Each number is 128 + 24 x the weight over its row's rms, rounded and kept within 0 to 255. Layers, rows and columns count from 0. The size above them is the row's rms in percent of the matrix's.

# layer 9 attention key, 64x384, rms 0.132, rows 56-62, columns 0-63
size [106 110 110 104 108 109 111]
[[122 102 118 121 134 143 147 164  99  91 140 124 115 104 102 152 148 133  83 121 130 142 171 143  97 137 106 170 133  98 137  94 115 152 170 110 150 145 136 119 140 173 156 148 155 158 118 178 135 114 166  77 163 150 161 149 137  90 121 136 127  91 106 129]
 [134 118 157 101 117 139 170 139 113 141 128 112 127 150 194 125 117 125 112 142 105  96 146 117 151 110 137 128 101  84 143 155 106 152  90 155 129 160 162 181  87 108 115 177 142 122 151 107 155 116 163 111 119 121  83 134 139 120  84  75 131 145 118 170]
 [145 143 191 124  97 105 155 104  93  98 126 133 137 161 102  98 164 117 140  97 131  90 182 126  69 127 137 126 146 108 132 119 143 107 160 121 120 135 109 187 183 145 126  85 121 109 151 126 114 131 124 106 153 121 119 133 105 113 117 150 110 131  96 113]
 [118  95 117 124 111 117 118  98 124 150 121 112  97 147 164 128 109 148 128  94 132 132 139 118  90 133 124 127 155  97  99 103 138 122 152 146 118 168 134 110 159 136 130 102 150 146 142 154 165 173 112  94 125 117 123 133 131 118 155 150 115 123  90 161]
 [115 148 141 144 146 120 124 139 140 110 200 118 148 179 113 113 151  90 169 153 122 136  89 138 101 146 111 131 136 141 133 124 150 120 177 120 142  90  86 103 119 138 117 120 125 116  88 156 111 167 115 120 126 158 167 153 163 128 145 143 123 124 116 124]
 [ 88 139 163 127 119 116 130  90 124  99  93 109 106  98 155 114 155 115 151 134 129 114 142 110  96 144 128 131 135 101 137 127  92 139 149 144 134 122 111 116 102 161 113 132 165 166 177 137 122 170 172 124 130 114 161  50 108 120 128 121  99 134 162 118]
 [ 60 120 116 111 124 117 126  93 137 122  91  73 150  93 111 147 133 134 165 180  98 109 156 151 173 117 156 103 163 131  82 171 157 147 149 159 118  99 126 103 115 120 137 135 111 159  85 137 167 146 147  87 142 141 151 131 145 107 129 111  98 182  95 121]]
# layer 9 attention query, 384x384, rms 0.151, rows 57-63,121-127,185-191,249-255,313-319,377-383, columns 0-63
size [118 100 107 102 108 105 108 109 118 119 114 111 123 122  92  96  93 108  90  93  93 108 108  98 106 108  96 108 112 121 117 114 116 124 127  92 100  99 102 105 101 107]
[[ 84 112 128 132  98 114 161 114 105 139 124 158 112 120 106 122 160 131 160 116 119 187 132 119 111 120  98  94  98 106 190 149 115  73 131 108 130 142 130  90 133 123  82 155 156 153 124 138 128 142 125 139 136 180 110 105 165  76 145  87 128 170 102 132]
 [141 123 158 140 140  97 100 134 138 132 143 141 121 118 152 117  96 108 131 144 142  95 131 130 105 101 154 133  83 123 119 176  88  98 146 181 152 163 127 146  99 118 163 104 138 137 153 141 132 129 137 100 156  88 109 124 141 102 113 134 117 128 176 132]
 [110 108 167 169 137 175 141  81 132 100 139 127 123 147 162 118 136 161 115 116  72 126 100 123 132 166 132 151 126 159 144 113 118 153 133 133 136 124 136 122 154 115 135 119 151 172 138 119 113 140 156 125 130 117 124 182 117 109 143 118 123  85 124 100]
 [112 135 155 160 157 149 130  88 116 124 133 113 161  95 124 112 105 119 102  84  97 121 106 100 142 114 163 124 152 112 117 120 134 106 132 122 101 126 111  85 111 132 134 142 104 185  95 114 135 133 122 123 128 126 144 143 152 133 107 150 136 129 122 121]
 [132 113 145 105 181  86 115 108 155 138 108  95 166 136  95 158 122 101 122 106 156 133 100 106 127 175 141 127  88 132 119 108 174 117 154 102 162 141 141 131 135 100 152 134 104 126 163 135 123 139  90 125 137 102 120 170 154  99 157 142 105 146 173  92]
 [190 126 127  98 133 136 118 100 147 113 152 154 115  87  99 123 148 165 149 126 143 160 115 114 110 167 161  94  81 133 146 107 132 127 129 115  67 145 125 158 150  86 152  99 111 109 102 169 135  83 140 120 130  91 137 124  68 138 117 122  99 131 142 105]
 [110 128 109 130 141  76  77 160 149 126 131 147 137 130 108 106 156 113 119 124 131 146 156 142 143 136  79  81 171 127 144 142 111 150 138  88 101  91 124 158 118 140 132 117 144 123 144 139 108 124 157 120 135 194 128 108 105 129 149  69 125 124 151 107]
 [118 163 126  69 125 132 111  89 124 165  99 160 159 106 130 158 152 100 176 128 115 132  91  87 128 147 112 137  94 121 150  96 145 105 145 117 128 122  97 164  80 123  66 173 140 143  92 142 116 104 117 146 110 163 152 116 158  75  96 141 146 160 153 131]
 [121 102 167 100 113 132 167 151 118 135 178 130 158 132 136 109 125 119 158  90  98 117 151 103 135 150  97 112 107 138  98 139 136 115  98 125 110 135 161 136 136  79 131 134  85 132 142 128 128 191 178 144 136 108 169 127 148 162 112 178 152  91 146 125]
 [ 92 111 139 111 118 121 124 124 130 111 181 139 126 113 133 158 143 154 120 114 107 111 131 158  85 122 101 115 131  89 140  99 142 130 137 124 144 143 139 126 122 128 135 150 130 134 107 108 147 143 138 172  94 148 158 153  93 135 116 154 100  79  82 144]
 [149  91 147 129 127 150 116 124  98 148 162 129 117 140 115 160 134 148 151 135 114 118 101 104 102  94 120 114 165 174 113 129 126 163 122  96 118 114  88 129  82 118 110 165 134 113 108 140  98 163 167 129 106 137 171 125 112 120 120 132  77 151 140 138]
 [135 134 119 102 102  64 137 133 113 125 100  93 126 150 135 123 110 127  98 149 122 108 111 130 165 112 123 102 146 130 158 100 124 110 135 160 151 108 149 132 141 105 124 170 130 212 167 116 129 135 176  85 102 144 113 120 125 134 170 154 130 134 121 172]
 [144  79  93 144 150 162 149 109 108 106 135 150 114 148 154 108 164 154 149 159  69 114 106 148 135  79  86 150 112 127 136  90 142 124 104 121  91 124  88 124 116 136 154 100 120 161 128 111 143 164 153 117 162  93 146 119  80 103 104  83 127 169 145 127]
 [115  59 109 147 114 121 120 101  65 139 150 135  68 140 137  93 173 114 123 152 120 145 130 132 119  89 139 135 115 126 150 109 157 116  78 102 133 128 132 145 122 145 132 104 138 186 108 153 120 191  99 129  97 145 136 100 103 149 144 104 155 160  88 109]
 [117 112 142 107 108 144 131 135 144 145 106 123 127  84 129 156 156 147 177  89 137 179 145 143  98 118 154 122 121 112 152  76 174 135 162 120 127 128  94 142 180 149 123 125 151 131 100 100 145 171 144 156  99 142 143 161 116 131 112 141 124 169 130 117]
 [108 145 147 154  89 113 113 180 119  98 121 161 114 106 111 139 103 131 113 189 138 115 124 167 129 102 113 155 118 123 131 137 126 132 150 134 112 128 116 155 126 149 120 153 124 146 137 142 183 146 138  83  76 137 145 169 159 113 153  97 129  93 104 141]
 [134 143 125 113 113 152 120 102 154 149 134 124 107 141 170 160 124 107 134 115 125 115 129 113 106 132  97 144 108 119 134 135 165 142 136 176 146 127 121 107 159 126 122 120 133 130  95  79  83 148 126 128 119 105 104  97 125 148  90 149  87 135 160 143]
 [114 119 141 147 160 130 113  67 135 154 146 102 131 134 119 131 108 170 132  83 109 101 138 107 125 106 141 110 161 132 179 161 125 134 149 110 124  64 112 113 105 136  86 129 127 117 129 143  86 163 142 158 146 118 128 162 107 128 111 158  99 104 162  79]
 [113 151 117 153 168 172 123 120 126 133 131 121 144 120 138 130 147 139 114 154 168 150 105 127 113 125 114  74  80  85 170 107 123  84  93 102 127 177 115 155 122 126 125 154 127 176 133 164 126 124 158 137 140 114 117 152 116 115 115 111 152 119 145  80]
 [136  93 139 108 123 155 117 101 104 100 151 105 102 112 124 131 146 166 106 129 136 160 123 135 157 122 118 138 182  96 100 107  96 141 134 166 119 141 143 146  90 106 123 122 146 101 116 167 124 115 104 132 103 113 120 103  90 120 151 119 115 139 119 163]
 [159 152  99 163 134 120  69 127 116 134 109 124 126 144 135 150 184 154  93 142 120 121 127 128 118 130 116 173 128  82  82 117 148 144 165 118 116 107 129 155 134 113 123 146 118 112 144  96 108 148 181 123 108 151 106 102 115 114 124 112 138 143 136 104]
 [140 121 178  91 133 113 155 142  98 119 127 142 134 158 111  99 121 162 159 140 130 150 148  90 183 130 128 111 116 106 125 106 142 145 132 129 149 117 160 114 140 120 112 135 114 180  96 136 163 105 144 122  82 122 127 174 107  98 153 110 109 144 120 174]
 [110 117 109  87 172 115 146 137 120 159  98 125 115 115 162 112 111 103 109 124 116  93 168 123  96 112 107 180 120 125 145 128 143 117 142  89 158 134 104 133 125 127 109 129 129 106 176 128 127 125 133 102 123 129 109 101 150 104 144 111 109 116  96  96]
 [ 89 109 160 154 124 121 110 129 145 122 125  98 165 103 134 153 133  96 149 102 114 129 150 114 136 125  96  78 157 143 149 184 110  77  90 135 105 117 105 120 113 145  78 108 124 115 163 122 116 133 105  54 110 106  88 125 155 144 149 145 129 159 123 126]
 [153 109  94  84 112 121 125 130 127 133 127 118 144  98 104 129 118 134 118 124 149 136 122 127 154 101 111 113 145 130 129 106 100 133 124 111 132 124 108 156 123 110 102 113 109 137 171 112  99  62 169  97  86 101 121 145 125 123 178  97 151 144 157 158]
 [106 127 193 149 118 123 158 133 154  89 105  99 142  88 158 136 128 102 147 130 115 125 141 110 148 111 174 102 135 135 172 154 127 120  90 124 128 145 100 112 124 124 120  59 121 131 124 120 101 124 142 133 107 148 126 120 118 117 114 124 122 121 125 142]
 [134  77 101 134 124 114 130 127 140 124 108 149 124  99  98 165  93 117 120 154 129 113 103  81 105 143 112 120 113  96 138 142 135 134 167 159 125 122 139 164 140  50 158 136 139 145 130 152 116 117  88  98 137 139  94 102 139 112 191 104 159 165 162 115]
 [117 117 140 143 118 118 163 151 114 101 116 117 150  95 104 139 165 111 158 137 138 132 126 179 125 163 152  95 144 122 165 146 136 135 121 140 100 156  66 130 126 132 162  85 173 164 123 147  90 146 175 115 143 139 117 134  94 120 139 120 129 109 184 114]
 [104 108 105 148 185 123 113 149 135 158 115 130 124 133 126  92 130 157 140 195 114 144 146 108 108 116 103 113 133  72 162 115 130 108 121 121 148 137 118 133 148 164  99 146 148 129 120 133 135 113 144 165 102 169 106 121 101 126 141 105 148 128 121 128]
 [ 97 125 123 152 115 113 130 147 151 130 184 130 118 147 109 154  78 153 148  95 121  62  89 116 162  90  91  93 107 142 106 144 134 119  93 116 151 148 137 143 129 121 147 139 125 131 142 150 119 137  95 108 128 132 133 100 140 120 112 162 103 146 164 167]
 [171 123 149  88 114 130 131 132 113  99 145  91 129 148 169  66 138 110 107  70 115 106  85 144 154 128 147 144  88 135 139 136 110 129  94 103 120 140 127  92 194 144 128 129 104 145 111 150 148 180 125 113  91 139 184 129 126  99 146 156  87 113 137 143]
 [125 140 125  70 128 173  96  84 113 128 137 105 101 124 136 115 121 125 144 109  99 115 126 118 121 166 126 110 148  99 188 116 111 129 177  82 132 107  86 112 148 160 125 132 131 128  74 119 105 141  80 169  88 137 194 128 115 148 139 120 126 143 117 113]
 [147 184 104  73 117 119 183  93 142 121  96 135 133 175 117 154 102 149 103 131 163 134 132 132 150 144 129 133 160 147 159 100 100  89 146  89 119 131 141 140 121 102 129 142 137 164 146 154 126 122  93 106 139  98 120 157 129 137 108  91 115 154 127 108]
 [ 97  80 151 140  59 171 128 104 127 147 137 129 140 108 108  95 114 146 135 124 126 137  85 134 139 112 115 154 102 125 113 150 161 141 184 103  97 148 139 120 116 120 152  87 106 105 106 164  92 127 116 129 153 119 126  97 139 146 167 122 121 181 122 164]
 [ 96 110 100  91 122 112 133 133 125 161 126 130 113 126  65 111 131 161 128 109 160 102 139 127  99 113 107 106 149 119 164 136 118 162 164  87  91 102  96 148 127 162 142 105 158 124 101 154 114 118 144 108 149 146  93 128 115 142 109 105 122 159 109  94]
 [110 138 162 128  92 122  95 116  96 141 118 111  58  85 110 149 124 101 109 138 125 139 151 121 111 173 149 119 123  78 134  85 128 130 129 115 117 124 106 106 135 112 107 132 174 107 131 154 135 135 147 138 133 139 176 140 140 152 146 136 138 137 137 173]
 [131 140 118  78 157  92 165 118 141 101 134  91 153 125  71 144 126  76 161 103 121 125 129 139 103 100 167 100 142  97 161 115 151 165 181 103 164 127 122 133 117 168  93 102 117 173  86 141 121 130 157 124 123 151 129 129 101 122 161 122 155 162 180 118]
 [162 100 133 137 109 137 126 114 161 130 139 121 154 143 120 128 106 138 154 151  80 131  99 122 127 168 111  90 117 116 132 133 152  98 119 157 117 161 120 104 106 119 123  96 128 153 144 109 153 155 130 126 142 155 144 128 142 127 113 135 107 112  77 102]
 [166 106 114 154 168 118 138  88 153 157 153 129 128 111 106 143 143 123 116 102 122 138  76 111 102 135 104 133 171 138 182 130 145 150 132 109 111  90 132 145 128 156  79 115 141 105 104 166  70 144 132  98 149 167 154  84 123 113  94 137 151 147 172 105]
 [162 112 142  90 149 109 131 114  97 143 137  60 140 132  67 149 155 150 132  91 114 132 103 125 157 129 135 158 159 154 143 127 153 129 126 106 142 128  95 148 135  93  97 128 130 137  95 106 111 115 105  98 131 149 127 144 101 139 131 128 150 153 187 130]
 [128 194 108  89 158 166 101 115 112 123 125 144 141 115 105 106 127  84 136 122 115 134 115 104 104 114 122  96 121 123 189 126 127  92 148 129 136 108 118 105 115 118 143  64  93 132 116 134 112 101 143  97 128 129 112 120 105 179 126 117 169 167 158 143]
 [ 90 125 143 164 107 131 131 138 139 156 169 124 132 129  93 137 119 182 153 155 144 150 104 154 134 105 150 131  98 111 114 147 144 153 101  91 103 108 112 155 102 175 173 110 141 114 137 116 147 154 174 113 163 116 104  93 124 113 124 116 135 105 120 104]]